Part of a small language model's weights: a variant of Muon for these matrices, 150M tokens.
Each number is 500 + 40 x the weight over its row's rms, rounded and kept within 0 to 999. Layers, rows and columns count from 0. Numbers have three digits each. The size before them is the row's rms in percent of the matrix's.

# up: layer 5 MLP up, 384x128, rms 0.204, rows 40-92, columns 0-127
# down: layer 5 MLP down (transposed), 384x128, rms 0.0646, rows 40-91, columns 0-127
up40 099:466494488533587530456452543514421460472456580499543508474513511549480533450460515409525482521510525463526491573514426461461482480436536497464490523541488571472539536437446495537545496487488504443598540523526486510459486594450494470498400546478473507562489524434511489544488482495506505502486515547506502485520472492475469495496517478465436533626480472482534565498474510485478489547595
down40 095:612454493464537517456419432494500499571479505443491522494483521452514491550482499514446518464509503499486532439514480505499500534471470587557500440500442484489499506523575427549484502587502528513406462493525576483455493438463464501480496437613421458453477455501521488517449563528576518502534528549531446491459506454501480558513525509502510526508477588509505495541540453511527468476520
up41 111:501485538493521567492537471546477525538507461590475444486493410462502496501515462400545559474484425513506449529503482469435545538467510481509426460479463504465501497541485505459538492476487525508524440588538541535493490529475540583505485568474478518485509456532514563522513479516488468527485586560518460533413480494553491491437547474478501482546542554412399555537470553502550504527482
down41 105:462520524535529475425529527526496445514455546439440474503538478474478553506474537512533492493469540515520490571534503526504516495457469453415477558483439533560513494500488505512566525527462442595548531515530499417488543466476489503483510462475475460549451467505454500537490508487489526521493526531445518608450523523397475444436496520514419446435560494505491555506559490565456491495607
up42 098:459543547500484548507534462590541534460459458456539487522539437487485506429486562517478508536462511515475490550535451490490493482462464467495545489511449435485456461494420476548483496535431500395437537503573461506496503553482450562548510507446488456446509555568472543558547564409509519511517485465492523550482502520519492572510440522557497502519491509564559465483482534550504584539456
down42 084:497549560515528485503443484457513441533539441483469438491466466504461546565544406489594471513446454491486500546571471549525467521550538472557460494544488522515505531539499470507458529515550556531510520514463550535561503442482499490492426470509458539501446470498475502470533520535472495575543484535509456438532462480483497422500450531491522532449595516486484467506570443518465408495598
up43 113:482490446498522573465505480437489447463549510497466527546504523491529453521542494534458525572446527424490512556497508470449592484487582481504501558549494523475457525558551465465508546516498479486506486384521546517520553519498470546440443470473458478444468434406474513470495490499560541498531517456542551471525502466526493521533518529463526538531438592505400533477468549440521496556483
down43 112:533517487509424579392488482462501482488497468452513425522500508521471531566464529504480521429457506503497460475427557512543485531482470558607498507547520451499503571567530474460515445453514467481460569513508515593476488552475499495552474498426564452545473449470527518504464495519555601516476447451446501483570465523538535516501496547481515521474484480442549550533512472467481547544510
up44 098:514422453420454491461530521455547545415483625489509466535524470504492470482501472534505562536439524541551453468503449474497512474514540441463534501477548579472474502504516484509529532530428527529540565503530516492585522505468535487501474518502531581527499482475484471475491512424462555450537435456524536534461498579586414497506526513447512531470510496509391534472485515514470506518463
down44 102:503512524492465563486452515491543581502527587521481500467468528490413418525472538522531527503500454483511510447468537497493519510507494422486541563524450538551531557422521502546482483494498514468488489508429528470427477549562511397474600488486519558563531495464468460491532436473541560471583479494497554511506420479539507442523498470458540469547520539502457573415506497482480504482469
up45 113:557503440406398547451484466522518520497507495445476560500506485522491423450560537561467482472466507447455495493574504527469516551509435516548506526519537498480501502502476509554476482556543455502545419517514579526521509453545499411543540525549548455450471544509525462498526481520501519491449507497484454538500415466543505521448488564512598476535574546508507509546449477496466487440436
down45 105:495470515445471581494560567534541540498490494445506466424499521495495534464459485499528541489525515511499510544496449522407506419566516496536560520382511499509495494504476479520515510510505479485452518521511449515524517497494563481548487415517438579502475395466521480546475530424531519569472483520497590471583428543481539531398506542479501484548522507499441482486472481456560513524513
up46 095:506469505486438509441486443503498499457479495556497456483467552491513524598512494498467481551514571490490503459627437535487580438540441556485511451546531504513413574535488512524527467472444437556517562485552543515502465495476436437521447500520570523527464502466493496435547463513516525559513455515469519444481512530451487553484555472509394525472467516468533544501501475504499533537552
down46 093:476455499516503437514484439522503561425499502553471523547533531512540452433432526547539511481531510543452471460569445488472517483511529531514543514462519509495476427489518517603533489451496547435551483498451470435405513480625518478518503520523539491465533546516542548444502473465481492453577559488490592481534446479526431492514479471483529490570446503494517510506470565482558449482490
up47 092:539452461476542482467503454496493530560500500463418550505544523488506438487471494452481542436489552456469547471521412480500537480566545414497511486516479519482433483566553528498482526566499449481432534539571517402509540561502488523504478478508531421481597506437462527488465561537538546501553568531504514459487465569547484511489526553476512493543535512507467478435492565505473487453433
down47 080:499526483495492534503487463465512503533555490389424499538369525527463500552458488535501519494466543526506525584457464455513542452497431502471499507493480478548528554480540534442519517541586543499482531384516475514542488480478511527487477492462581550487460493511438467493533568524507546530481511507471527385514508495491490546468462499502496514455524588489532554478486501515427466566563
up48 104:487434511491517501429514483501515544488592494562470492460453535506458525550501521508511495520530540587515454582498400504571436450515489393501529503487498586581483448472482494546468539456478482572522418485533484477456458517496487516552484558452527564558418446535477518491518488495520459521449445511555504486551434456458512453564460506494519492473498554495495473472504497463520474526467
down48 104:488540497512559505579509540487403553487522524503560472489433486544516481451501545485449487497489493539607507507460507504446431523479534533500516463600485440524466492550512491499554444480479511522505510522499577467422467490493457540441522425504548488449532546519477536563474541460465528446439491531572527503506519479494450551468563508504519495583469553471461495458537411510459432534524
up49 105:523524495472450495451555486496497467499464512428489460581509552437545531465450521461493510615526577474417483469510424508575518461529587442436544409489492524482507546516445441562557525520535484521479514509486445479543567482501491468437478470495497583513544496468480555505477505559500526521415514495458524516468545532525445479531538515512469479483505500523505450430462540515497509503569
down49 101:459450460535493492475484456471565456502439572540449511525493535576391500443527477503505488507490537529478534429588520521572463551494522387460552533484519523504507605477464491573459544453503456502476482528505438457564511483557453541478490505560580533492505512576423518477472525482500487466500534454421471540519519540490507485509502478534518505445512470467476507469501446528482501557485
up50 104:492478438449532453407485506515528439535547499558508532514461477456514479483439520591509479515539521481490530482612522451509507498459485514526539438481563513527514509408469467515518516502515502481531461511547565518512486485455465566485556475451427495522521555519532458524571418506538426559491541504568524484513425536498454496506507532456445439555521440478503576532463469543467527436500
down50 098:549499552429561465497501442473475543534496512480434523473529459483477480522609484554537444455497423475443502632479503492545536496525480543530562490531436445436550496534478501506519526485516461500492433524505467561534528479533539485537484496514491471463466504443452538550511473602571496511545511522458514517479534486512521454475543510430490508550510394455418487459554495508501493479508
up51 107:463510467528477530519515513487488527491516525469561591513483456464515496478521454468464529383511513507504566582409475458515493516440498528483503510474535546520522472526500446529484526458608567563522501496503568543504514510531495489466459500524411557477466479476534495554511476509520468522450554490515470539500532453526506529529525501408465513519552496553404477455519403480498607475440
down51 117:456496500478452508509511524505530549501527556545467440415558531499486493428547463566470513520550490467582455496622503537495517502522508445430461504441485524527502524496514575474498541478483536485459461478532497527568476526523467515557571488509527496502529438484510442551458540467418458457504537592457544469527547474491506448459455565517457526509470453596487459460517519444502512474441
up52 100:509444525509446456542411526579531534556437522484520556461514519437487481496525553475468493565490484500508491530483526516531569513450484499494536524492521543458530490517505502525558564531503504518497490490466448484456509505421499545499391496509444500415511570453438443489511479515456505543490497518533549509501439466523439360487542451466480463495552504471533614509478498514575490484532
down52 102:594446476569489455521493426475533456539483526487483537455540483448506565526490511483486533577510562469504459486548451499507469505541455514534523465572500466479510451512516485458492462523525566458453566601490554474565543508523488531501510492444475491433548514460472566534511481557454517537396466468552502535553418467394474493515487480502485413512558459516476478532490522500475478529502
up53 085:466495480385520462506516474544522537496511466457504481514422511539426473461489544453484485510444469473487559496504564462476479516447452493457568516521436460534532501580590479520472437564502506507451541540491562506455514529442503503488508540480494468515458451523510530530526501509413460541445547512448486477520466523463499598528540471562514484545484521561499509608468543573451496455538
down53 091:432470490520510591511481470525519560508487607460578475494510497489501495424514555561488469524462425502512494522533521461437568516580470432442445563502529455515466500417527503492535548495532489473504453495517484493477544481520560458492506565539507526429491520498547510531541451465543504502559480426443495520454458485457492509441505546544407474504490474505597524523477541493490516484420
up54 084:484453548453568521481510435598490544470391470462465506405509526490451510514561535566446445476501473496456483400610491483502583450523553500517494520517486531491498483511543538476532480521484469474522443472551564481468528516485451512542487559503519513488480508419461512549455593477428467526524477537520483483575561472506528523480484526454511543482506522532518510509455556500471478462527
down54 090:550500430520510502462487509482559504551434490508463458500489477482583416534424511537524473441512510504495471491490563534523451516543510562546500436510566466486497566499491557488565473432482500537469440537510498509523498502455474500425489552510448425456487531532494529519434540491481533441519607541488505523497454518513504511524498552552529490546470482541480511613501581525438476422437
up55 103:499472479486484496569472467492519473511456548400516451436495436541482496465451497467498421471571541505418477521545410452458538503473476504513522455467500505503505483381524480486479587545533451475552474485547482542454530566459520502506551509470502535553530520548518484504536461460518449443583489528547502542513516465563578521476482450515552509574517564539556473470539543520526505502487
down55 095:573561472553570504496524503512534485463461508552499552497494479482490462608435498571528476484466472550531453562489442577448530552502509442488495526448511496468518494558498566574437474448542467417550528495500588481445503497470509517539495487481510528512587503521419516462467482467491536473463533513436439484552528455444476497542486526441520520519472480451489487495461522572449474443468
up56 103:479464475473485543544522546479495429520523513481498573467474551500458547482476532478553455542440540414529456491524515477494480448545419491527528495481472458469446554484529552486516515509520470481601516503538554485461496564520501571535491491461468531490517556518511477463523496481499446434522554446569459430565593429467504508527541478524503510495441535565443561418424446524505527507459
down56 104:537553492462579481545568486499503502400472508518444560566501499517501497473505515537497492423512555486531489536495453507481491456476542537457525551560465445416485449542415548476502519510468474485472442537477480538505534556523553505479467517533529520448499508519533533557407408470465450504451496455549481528418521533567551533537498547469530530525442488446479514527387497480523497493518
up57 104:569484581488459493543455462514424497466582508428481498501541450488511476443523545506497562485508471492518548483516508564478453504523502474487441475429503463558401528464422558510516550576475467534506504493515492495488482498547531550556543499497487502462495503554556456446491503471514466437463553504459480516557439576544487535562483497464489443393499516552488496573449493546525527431494
down57 098:549569518500528511509555422498536526551523553476555526469593456485431541503464436465498482475547523511487542451421524458511522545578423437483518528539492525488469415455473535536525571509492444489456419456502568467504474532510562462503495466463533509460510513440567526505473499530516464450486557440486477546485542520461463503496434462539576489528502500521561461550458504532445474527470
up58 099:484473504495510480495476434538454490422533518552475480550492484544500524413487569458429490580543527500519573558507488537456495462547538464486469444580542522559442539525393484512512463552546478453535455438469533469488503470535549563445469463512523508520496495464464509479509494480551486499539481414480511465563500508519552579537534523550499486500433527436495512445435420531517538476497
down58 103:483512483509494446497507540485515523533495513487424531469524478447477456553542500575499493474466448592422504499531484509566484532480439429489524554473489517475533454488581524489483530576476571463421557537501518509503507500455465418554512485451512513528493434523529545515607405465473458508526555562482506559532461461557502437462472508502480529427521516507501494538564541441514445470517
up59 094:553401439522470463481450460417508541512471554570542524486531506536519475488478495509479523501516521543479429520494463477589499484475503557437545465510542552526440483455550551475535493392479473571553466502536537519475533464539543503446584569569453530516487446546553478473438477522503530467557481472512485518520484504537472455504495525559432487549539440491453503479510485524446469460445
down59 092:455482469512443541578549517542533456518527442567483489570490488422445524463529497521527454502521488410509552481496472469457540541477565512564462472455432488567524464447477462540529544462550576483552472460522497508561462531545533483497573473528510509526438514484465464463543509532429466503415544491522497533539522531434513568485517436550521590470496507434475464540480454484488489520512
up60 096:519524447500534579445527519468544572407441511523523535522592548485533532543488512491474507544515515489465524486506446510529509527475436585539528526470492542463492497533494446494398507544536570509505496479440543435544485504435468594499494469488495422482522540481443451466480505463475454566471535530471591429455469503495485503451481496517531524540560488556450505443460501469558516480466
down60 097:437502477530434447535539507452511494512537453498451488511495529543457499528574548543481493521441505569505487495523470494470494551474533464490523483616572478455569513464479503537586511446480481500453466500536503512514455416466450604547496460509549516507506484422485527550578487479485394468508486489404512472502495477544540471487534494528589446511532471484458488491534558453514553478506
up61 091:476554488445465465500498510420506445538538500476508485440490527479528513514565452526593503538486507459562544592487446528535522540489495456476430503420502520425508475495506494509541497492496583465479543518433492467474511476438492547542515515456456474557532478507521509487491438513594479496507512472496555561491413488574567505513506545497454510501526498493478510521492529457554576519359
down61 093:526509559573464513551577552437453432448569497504517579524461491496536539481507593541544462463505519492538525506468473482504447514489535471500545546517494514445531516587511441476489491497634471469521485445442497515490481512491499523520509552487500491471549532495495477546506461489458543468545476433486502456452493493490475487452453488517452489501416561482443501537611453469459544432450
up62 098:463484494502414471454497533528490515504483563529507442517543557540444576489483513464527386520507509472452514491499543530508547492482524511487511458531483513507491571528481486511542417506513494532461501425527612582469507452494533470525481464526557525505455519453564498585550517453549493523529479494493436541544505501508541502470509386455409487520492555435454524489468441541462518528449
down62 094:464444492518518438457449510475465502588476513487529506468446456478573495521493513474507531425443483463488400520468517488496531469500537542513623489510368542509496552530530495414458468603514544552464433519532473471469471532504509477492554518500478516537448529544452467529437546535552462507510522566493540499531567523544529498471546494551501495487548467491514469477536472476474461473550
up63 087:496421484459450558521512462450504488542442454410533533451568480518512486496467505532511542527555551454569495500470448465504425519495491479494535523460466537489516517548570421465548517512487574485440536514512540543482512472473442471422427467527455504459567545432492555426518475486559489519568470490483520496541433521461547432460488522523542484497500491529533574493460513576514507484560
down63 096:515514546484489547462517496496507501543462452537436468543504453441618473507554515463475506483379469587525531499479545555513521469454446499497518533509434440413546496544444512483517523446514526490499500524448545445527494531495521537518527520524477551486440480514533446536502496506477545439411520523546535506486490543555508522474596402507515484507550525508520491495477545421450461433489
up64 094:526519486462545497533442561451496440538522449505491547468422560444483506459538515534482525503521477473471469541468495564457537575604470463477470454515549512544471525463531504518472483500511458519587492499440477497455519531582520604445459515469466545450552484485514507541478476467466494488445514450444576450482491507469504530586437552534559447413488489514548534496474556531500534507492
down64 086:508480548505547497526498492491513491539500445459464470504403524451527544475517502415497549524448544535526536472480534443473516514550515520493535491480530521558529447514509435434562498495499483505536543528486526547434496498454502513476454533523505474526487530530462568449455485497451483527501561473371548512612490464534484608433416569509508452478488495477466461555540550536428517508488
up65 102:513489494454475589520404433426580523508540578526513538510515466510506455485529496528553451469463439526548474477510448508590414514489425547555512508512492543570497533513527567592477452499492479536499478469500511544521533474508555490493503496509439510579485460470525510454496478560545439527469522467507516466480496512434579489473556455533524452444508494475560496520423467459478482484454
down65 096:499495511565505516500460480417512526507509418491419517409501546468525553529486494487527560553496471478472488576432518454444506565564493450527461439471490547522570514472513484474449475500507500534410505451561442492585497489507498538508559542424571454545534516496507495540469538443487487514505518489577467507484501479438475495551482531431532478426540528497513492441508494556542467582505
up66 102:437645515448534544505563454521551453498437490438581529506475448471452483489472457480483471519486533517496537515483471573544524472548529476566486539443538493486528535406513511498463496545461489436551482506443480513506563488482535551503514482471479557482500475567503487467503460549464506454418500422529452487506488499545466536557510574554545487471489487526573551485459463501485500514428
down66 097:491513505539471558530510510498491461485465504533563489485445429442491507524517516481471509514543544436539502509436515492529500441500563473423554462493447566528471486522558506525549492502527485574510471484556478510514450516472515484484403534557496517512537457467464578535530533529535444448497518459594433528415546448454545479533548473480400490473489502485564466438495483445518558450579
up67 101:461581477507562598492496440460479506405553504443573489553521517469483446525471509518486502458491442427505438470438513473531513484490506489507460544483509521509441496532537484448474454544450498533566475509488497488441593466494500520541498527540485602501456558443514570448508417524545559523455503497528425494433482460490538518558520484520505489545492485538486547489585469488460465500531
down67 099:497489580475532549548513505505460511482487464515495464481490482438433514563452474526546508509505497367484547514544497455471556506565518458444504511409494503483530448455525518580515527439480505556554485482501469464523516503494492537498549487466509569570467534474501490522603539472483547429516482497490452445469508576453520544446525572433498473499468500506569527448486463498416458551527
up68 103:531491500445453569433490444482480481542539455489491522469537546580567505493519453538457524499466544452514531502559508425524554465531559398600447474568517589503478501480474556487502544492532555491544452477562456505421502442508531489477482559568494485526450500455523522464499460474465497502522523553516455482543536529472492509538516501467499466543445510516441524528477423483534428447461
down68 109:457500496572528475516505479457538550574526532456522461573445414459432507437500479508546480461623502535527474517531518561549502541480548510459485455515446510507462473531510499496518575470472532521526479558494455475506503546491465455494489512506488515531478568507504526564499503435474473505504543454479516439550464426504534413524480416431524471429488519497470466543554595522521434502536
up69 089:527516497482494484481403435496498523465462519456539508506524474470451583520497554522547498485526552523513466549440437537489528546526539500521482492457586447556504416524473500471433524552511563431546524496490498497530522361547560505449494489459522497514473461487547506455517487454541494495508532425453504526531580506518423473575521514438522548502502505490513547429470549465549466517548
down69 086:492453523383481587527487431496474513516497533490540494492550489495517509508546534538477517500446545478495471558500564431562470511473468443586506520486463511464479502463517573503499444483507539497519398469546486504477550524539515473459506491540446506466484509499593503498470555497517480407529520462505459539542563474473469498504556379531526437524549490591540503465551484457542464478486
up70 098:513446526431535494490372463486490459570435489485551481506487458514504523504470529485537546501583544483481529444462506479543428561473504525569525510468482539482440512569544482438531492431460509520452483499438479584523577609457455474560457523443520497482526535485497520504451503508506487521530545485483477451527478443539479479528523521467495431519555535539542497520444588545467500482483
down70 093:534461448505461456522516516529400474532581564508459502564517452521502482453450433452530580549480493599535521514475496517505507507497458561471511533536408507482527538563483492520547527530439495462519479516490516501521477572496483476445561454511507522460474543481510431540561494529453512452439481578486497473461537453437495484496528446458527499589554493410472529523513513574486476517458
up71 091:492515523611531508485438438464504531511537534447454527533504540541542468480517537477574567544477517468502472509492521519493497521463494469534443547465497461436469490474494496478510544500456492500533537470451483520451474506552464576504510465449392518449488467482522526527514459496453500444453455528512610482576510487556603454625493501531548444470463489545483547500439531481510483521464
down71 089:530537560599522480470572421503519515514446545420476438505528499543480517511451548537561569489562504499533516422427540427470501537517555453468517546469491474487497491492527528464490486490464552488475594497447486502528513442490456494538446500443545554425452521545504529490468504521443459569468484465483449468546486462495520499567401515510461477484499437455542494560531527540495480505495
up72 097:461567491485522487499531515487547516455522440598535489482499496463500466460496501500503482421501517469484539484631557530528489417534462472463458546484531540426484482488504532574534496502529507520538581459546530453452542488581512516484525527493352489479520520472524510508475437455539535443563507526489433459527462492432450528546494480537478450544467503568537488515490487476502453470514
down72 091:510417542494442494511558432640485466478519563530515459461515498498425492529537519492495566531498502508526518447439441453481512473497522520441500480516482545528479509554504558560492520472491540519459473563479500552531449587489504446579479509488551462509440491528531445522500601433502486469477550520518443453454539483439499475505565516462525518502530520514542514521455479490407476437485
up73 096:488508446515536557556457484480509601489442475502534495425477468502386499530469509557533526495492517545460484492529409570508466520476544520403471478517512497589536507502440528489415604498511529498490437471478489557395454481579475556478472498495543503429476500528581512483514520495522495504418509501503484494478555521462471497487518502480543525474500535477447556557465489497516532481480
down73 086:572523509495506456519489518460540443456438518517465482489495442493478514566543545525485500584463526550443485579553444417475575515470527510465494454494511517502538478518569483484514511454443462465559521460494529459436559466497487503437541507559533525498431431490408515483583471489513537417502579610503536448541446484472511502503504481510507464507497534475493540557527525437468486520516
up74 096:488441461489513586565461551544406440550482565511476545445515434573520521533530449539536465461505496488464481465485524508513439541423545496463567434514495481526511432504499461471496497467471439444538430514489508485508483511551442458490539562493501564489499502573537535476549504473479507465527472537513521584526489504513431509437505515549537463549560535513438477479548519567494575494455
down74 093:408514521597473508490452489490535466487503506519496442519451479538470588540501411493560470527479541521495513547487494493537546459443522499405461461483439477587452507512483468557500456475539541485481497432478528561520542452521478522452542455472574496449424525468526491529514493471443498574485555477541481465542525495502511503447379518560498561554505486507511459499529526540548511465529
up75 107:438495541454486524568439523560542514464488444496561545512476585474506488482472474516561529508528499476463468518556459513498559490506518589484528530492491486476469447506484535540489552559469451512535509548449453478513523492565464519517490502402519497507507542573518430419496420510466476486506610470551541506479471429454456434512571471498472411487449508521460524480499450466555463542514
down75 127:375533501495557463557471443496480510443465472540543521576588484545490543476505533526446455529509507534516492469522560496472484484447553445477504489476470515565537436529457543475517408494490558487496517482492537382495619461535498549478444485505522467475541526493462552477474538477486481510557545481595492521575489483521471511546469459495521467526530504527537474445472562503479486501466
up76 103:593442434438485498488508532505524496490540546516464530531575542509511556530516546524449478438492476442468464543539466491592493517485510418478506517503434471453509478490520563536493515605454477541470467527505589503517530452470431548426450507527520520501450518534469505531448503607490534527528461473541462544484505480490546489490481564432469522508450586509432522524459469454526488514496
down76 101:482496534527579463484513465502457473606533496421466532476505566525505534500514430485554570576483559525561462509504546438446515515454513491513577517520529536570491496443467546508524533495538519509459490494583431552546518564526521467506428495465517438501495420450570485517491474504528489466466458485531536492469442507487510540417497523473460513453502469487471484531406513525467419464480
up77 091:495523542452492428495552441534569534469509468490450464465447543492557473472569487532454501480439487470489567499548474436554521523515498432470575440511520589460559430520471507505501535545474527531496487504514487486559530483558518546530545530491468428497525447561473578542558420541503493500474554526556497440491522512461502462442503479484531430482483471530421506423484463465520439539502
down77 104:485470445526504498505410450525468513485461514536455552481527445599494533518503492529533563508457456512471505565477562514529508552510487471462576590554461510510482534465460508537456448519548473423503470485540490506446442473540542512471445564499543535556474619487507472525484482505442458486525497506440506430538461463445509442539505529482464460503530483474597450520533556559480516544512
up78 101:475494487444424461554484507515526505485531533527517508515486536548485456443455482522578472486456486457480520501522587434568424557488508441484492520465407532546521460521519523486495487533549554525446446489507504500530495520540518535467469463461389443562486457516476562553555547489522516491473549558522497571581498513526499453521534545468568441539480462516437527473488462498563486421460
down78 135:528502504516536520516482529444488583442444431486547447514483512488555511489606543465511501464496517479544442541460469500442573468648492509492478523465512496396497510499414486520539469492490444511520471528510465485480534495490580478439470536493490486458499564488495506545479461513456511490544493494532521440435469554423487543500590490529485516489496476463532581547464565483528480521551
up79 098:515532498511421481513500523523435473483520496419449533471457537513491546521513469510536522430485468456431470529533430514519481516460544522504498493484485418477536462501563513481522529506427547516533581486496557487537528514563512416504426518509458539463520389577527525542572451517476513477511495501513549556486516408528444547548510545490415460516522509505450406482567498507533536481497
down79 104:510518453566510453516404505502553539474411522534573531517516575520511482504540501461539502529507587464579483534540473489488452537548472523489427466523435502433519431551437471527507464469493411532504514485535506464424526533497541517476550479485533408538464544474475466511514461451495479510495570499512557505505553499489487532442510529514518579433477473526578521510454507484475445434470
up80 102:519467565501510453558505417539533510495510425481451526501519513492445528449541449487530534469447464561460489452454543581462457527536573482511540441480488500514580502459484504516425496560474557505525513541475542498498520506509445522544529511446635515511537556525497538452540442435467472539502435426467467482499499526430460455478465490540476488502454485500520481468498471545543494495600
down80 104:477520427567492532526485502513492467536393457505566428506507490529484452537568438507476458481474531436516438494477494564491550494490502505548479431474537523467484511461498491498437502535486520549523453465518518488508514505419511560503536539516432611474571471555458503541438538469527533430480542513402447523524435512525482520520493506544529484549505494506593577497534446479470491489547
up81 111:517486513451435500527525524519488514518465492490492543511554513489516454515547506573533463479513520497483510547484500455528476488483493576527463541477532426506393486541482487582490503585490505543488487425544471505431422500424474510520451429457429530493458499597555545518463458540488468500461510489479554515522592469418518492458513508474534517484533537504422520597562501511492567448524
down81 110:385485474488459466430471493510476501531494516555481486475567476518477464471568549478500480436491543530505547561578441476555496381509497491520541527558609470476448455482461513528539461461538515503474526436463481516509483578515565495519509544473435460542488443506518539574513478497523471470565488536480533570462576558424508512501490479481461514476468541506495516531499458469484469508438
up82 107:519499475542542450548499423489514451535430529510471540492572469544573532535514487559464555460526515563533538463562505499583494443537525548440477445470528520481570520464390475445524499536473467505500463587526474509488537505466517556456491545491512470486491493523474517476520470497556477517533451455517470588477484524462486451435441506511473537499486527456465492469465514488397497593438
down82 104:511534523423441526441550550507499488459506478403408450499494485521490552511514499464505462541505582523508561520499441471431512473478527488489487489443579519461524516525544547405510479475543557510462452485459457442489474522477518493566568500456522562439445443583540501507463508384536516493517529503476512430471556533503507576470521512491524499553507474482484480545536487536487549529456
up83 099:533488482482467512420414472474501533468552477516511533468468527422487471495473428464504520525497499543509527505548509584490443577438469521455503511533497479463485567557519492491513499413481542558572540485501557486528565523475446502528491430472578486510538492459520541480521508434512613558424510542530511481517435531440493531483490506517496436430529468457492533485458576534467503526565
down83 106:487562506487478524528575452487466485505534535446424476501603458516498509508484539570492467541485460443473489559544519487501546459509511510500556514460452526469501466447491506506542494476468463424401502528475519485540489494485470467487486480526501502521561548624503494505482482569467534505523469491456459465543504443563517473530432466451514391463545554484560500495530505488611430524549
up84 099:467582443473505557431457609464458485489458439484550502457523549487517458456408466438474472537535484502517439560503441449469523604555535542480480436513507452551460470490523504496456516515515520419558471471577504525460533569452539480509516540449458557502525500464548513517502500462538451520506488472510557495509504526533465472558495530471472559537481490527515460481475529570548447505473
down84 110:453462486515471500458490506463538535501462578529569523498437429457505542482580538489503535509494480507517611444505517483593459511477452414512496521477544526522580549497438456553524520468502504463495511452509554554461447436584479504456541487460441478476494513475533469535541480447525479583525498452504456472475546482471506457559480407539475538499536509470510492489511569412528498483484
up85 093:513428472433446462515451483514461494482512503523490552456452494450586438542491498460462537535549531499509465477610491570459533505544495511532501472530526489419424533532467540492453547495521466548539483486527463493507471508559482560528546495533534424487527502495512500454555524460494589482486503590524555413398442487460544542489519505488464449549485517551519515527447507469510463439491
down85 100:485569536536486508571537494495535515496504520471527511484519506528465528454425517522523451492466486441470469492475528543487535475555561500467464491501468474565485486438598454526509509571462547536471504576534500496511548492467479397443499529452501461528505500538557501608409531429435486519495492451492522465489517495463533475465500629463498517473542472535482492491534386514519468456544
up86 100:528456478511506562451452535454511532511444457514475453457495446494438515514449481501485532492560431493495475496461508437455465511545488432439551512486548553510416547418534472526475535493520530515474588508565542524509521476455558503535559526448518527502507530565536553491533536464449421506519496433439528494551486507448495564514520527482608469463507561548470554469526560516442521487464
down86 094:545521549530482522514454460487531527497547498432508498584538511432503551503534563502511533495518431468525435519531475436455565502580552515465486526477596560465450433463492608440510421519520467517474583481513477563438467483496472526512444467466520510485486520539486450525484526493446520527523504440485444554507497461512523513444435432491516481414489519547499543488566458512525474526480
up87 106:431477552490522602559486505467486447544535443523437526391556480494497475550485552492412437430437518481493471462551504492495521476456503509470541513463574515512459546456467506471514488523478504485499457560511580485518485522527568540458499492484513560420629480481482494521520533569476494465567497590444472452470470438493530513528502490471540529512490496480519518520483502500488438542493
down87 107:466520527443509513503455503497440498476553466494481535478526544502576493608472574471566588477509480470484507477440446526487495493442455479465553505541516528501532514540420509537566451532485540389506535503488522501505515457423567435548489440449451491470551507558535565502473500432473510529454485498525389522425531506473502475467478525528503477506493503566460498532564494547540489483513
up88 089:480526530491532528600530520556415465495557503525473484481451533519434506443486478503489482561457470537557522520475532507530495435477523423454442478592528510512479550478503502629475473517531439505517449528461552591592453491438486482501521449438523472483459403522459484493482528567492466516477533526497483481535456516507443505508542571492516503466509459480443526468461479501486560521525
down88 098:545518552545532514479499454461519439450417517543559526560531478500592450479525497533503502485590502506461495452497505488460600541486502494498492491513444526471466505551456448508534442441452559509481505457475448429437514472550458471504539502522544475499466598436522502551479531432502468417582523480513495514448553539528545525467514454502436494556445481511526472521458576531506473485498
up89 092:521532500537543492505398447476524567472513531492528458509516560500580477485537436522473519479550548460466502466443516508421423467512482515523527496527428509463507474413455513497484526552514535553515498440500558529519529514550541480406466524509461494510524533485509524504492495523408507572550545510520478459511501516512465504488376572528495435559490507532539509520410581458547472471509
down89 096:542494530496538442492513561561490488494480528494481441543536508488451533550456511512552467505502480512456520548542537509517454574511544547490513504483427420482475433546473430467540495493503458540530508564519572530504444537501506501531536449519500463497526364492468411442404533501488553525528477482456495483447492453486547469429482506509529517537486561436527501498486502624489507495559
up90 101:584445498495475471493505511528491518400521532530501482581513561508437524452485573535526408525528455438490453580514469483518536500450506479567483485467493508532437502493496525536583487596528497520437527468495508443487556474512467542522550424532476559510450508462577472552540442452558521489464500482509491510575528446532515420501517444501506480464468443454446488495458465522495520536514
down90 097:559464432491397469473496444537524517468514518471453485476546448500463481483445528524462492483492542533516466550436519513528529500499523448587546514479485503505515539492587504607526458573456507503436521516529481537508475450459528517504455456588552473435521520489445489514536487521467540505531537529421438513552497480482525490538541525411540430497511526417566497511476496596492471466494
up91 105:539493461443539492478486445524540469497476459446537630511452452451479484470513489450490530464503567600513536469552472462535539445527479571518493509432588541437483517518469422530497531485509539537479499532450428386517482474496532515562516519478458492489544441511493441445479479499507547459488539543461504562488460552541501526508444523525497541486455459522519523504522547540520429541517
down91 098:509485433400527490542565521503386556493511492536464498496502436540466472562512480453472540532520495479483473513507565495468514497508455545514587487573506505528490479467493530520462441533507555518454517496581519409464513509531446523451470553565521551455514533471519446487530496527539448482448515505467460495465444410586527529554519456480492547545560459445480517432495528471507562480471
up92 109:547466508511545489622471542471505492483433521535560522522420544493443464463473523467526490471520526447517558526452531520536527493464556502533553519448484500474518387482508482491540494487547506480463434490469500546554478563564592477568482492477463506426620469516526530540516448516427448453584483565504515492492494489499496457524486495555486500522452496473453488507479558463501455494455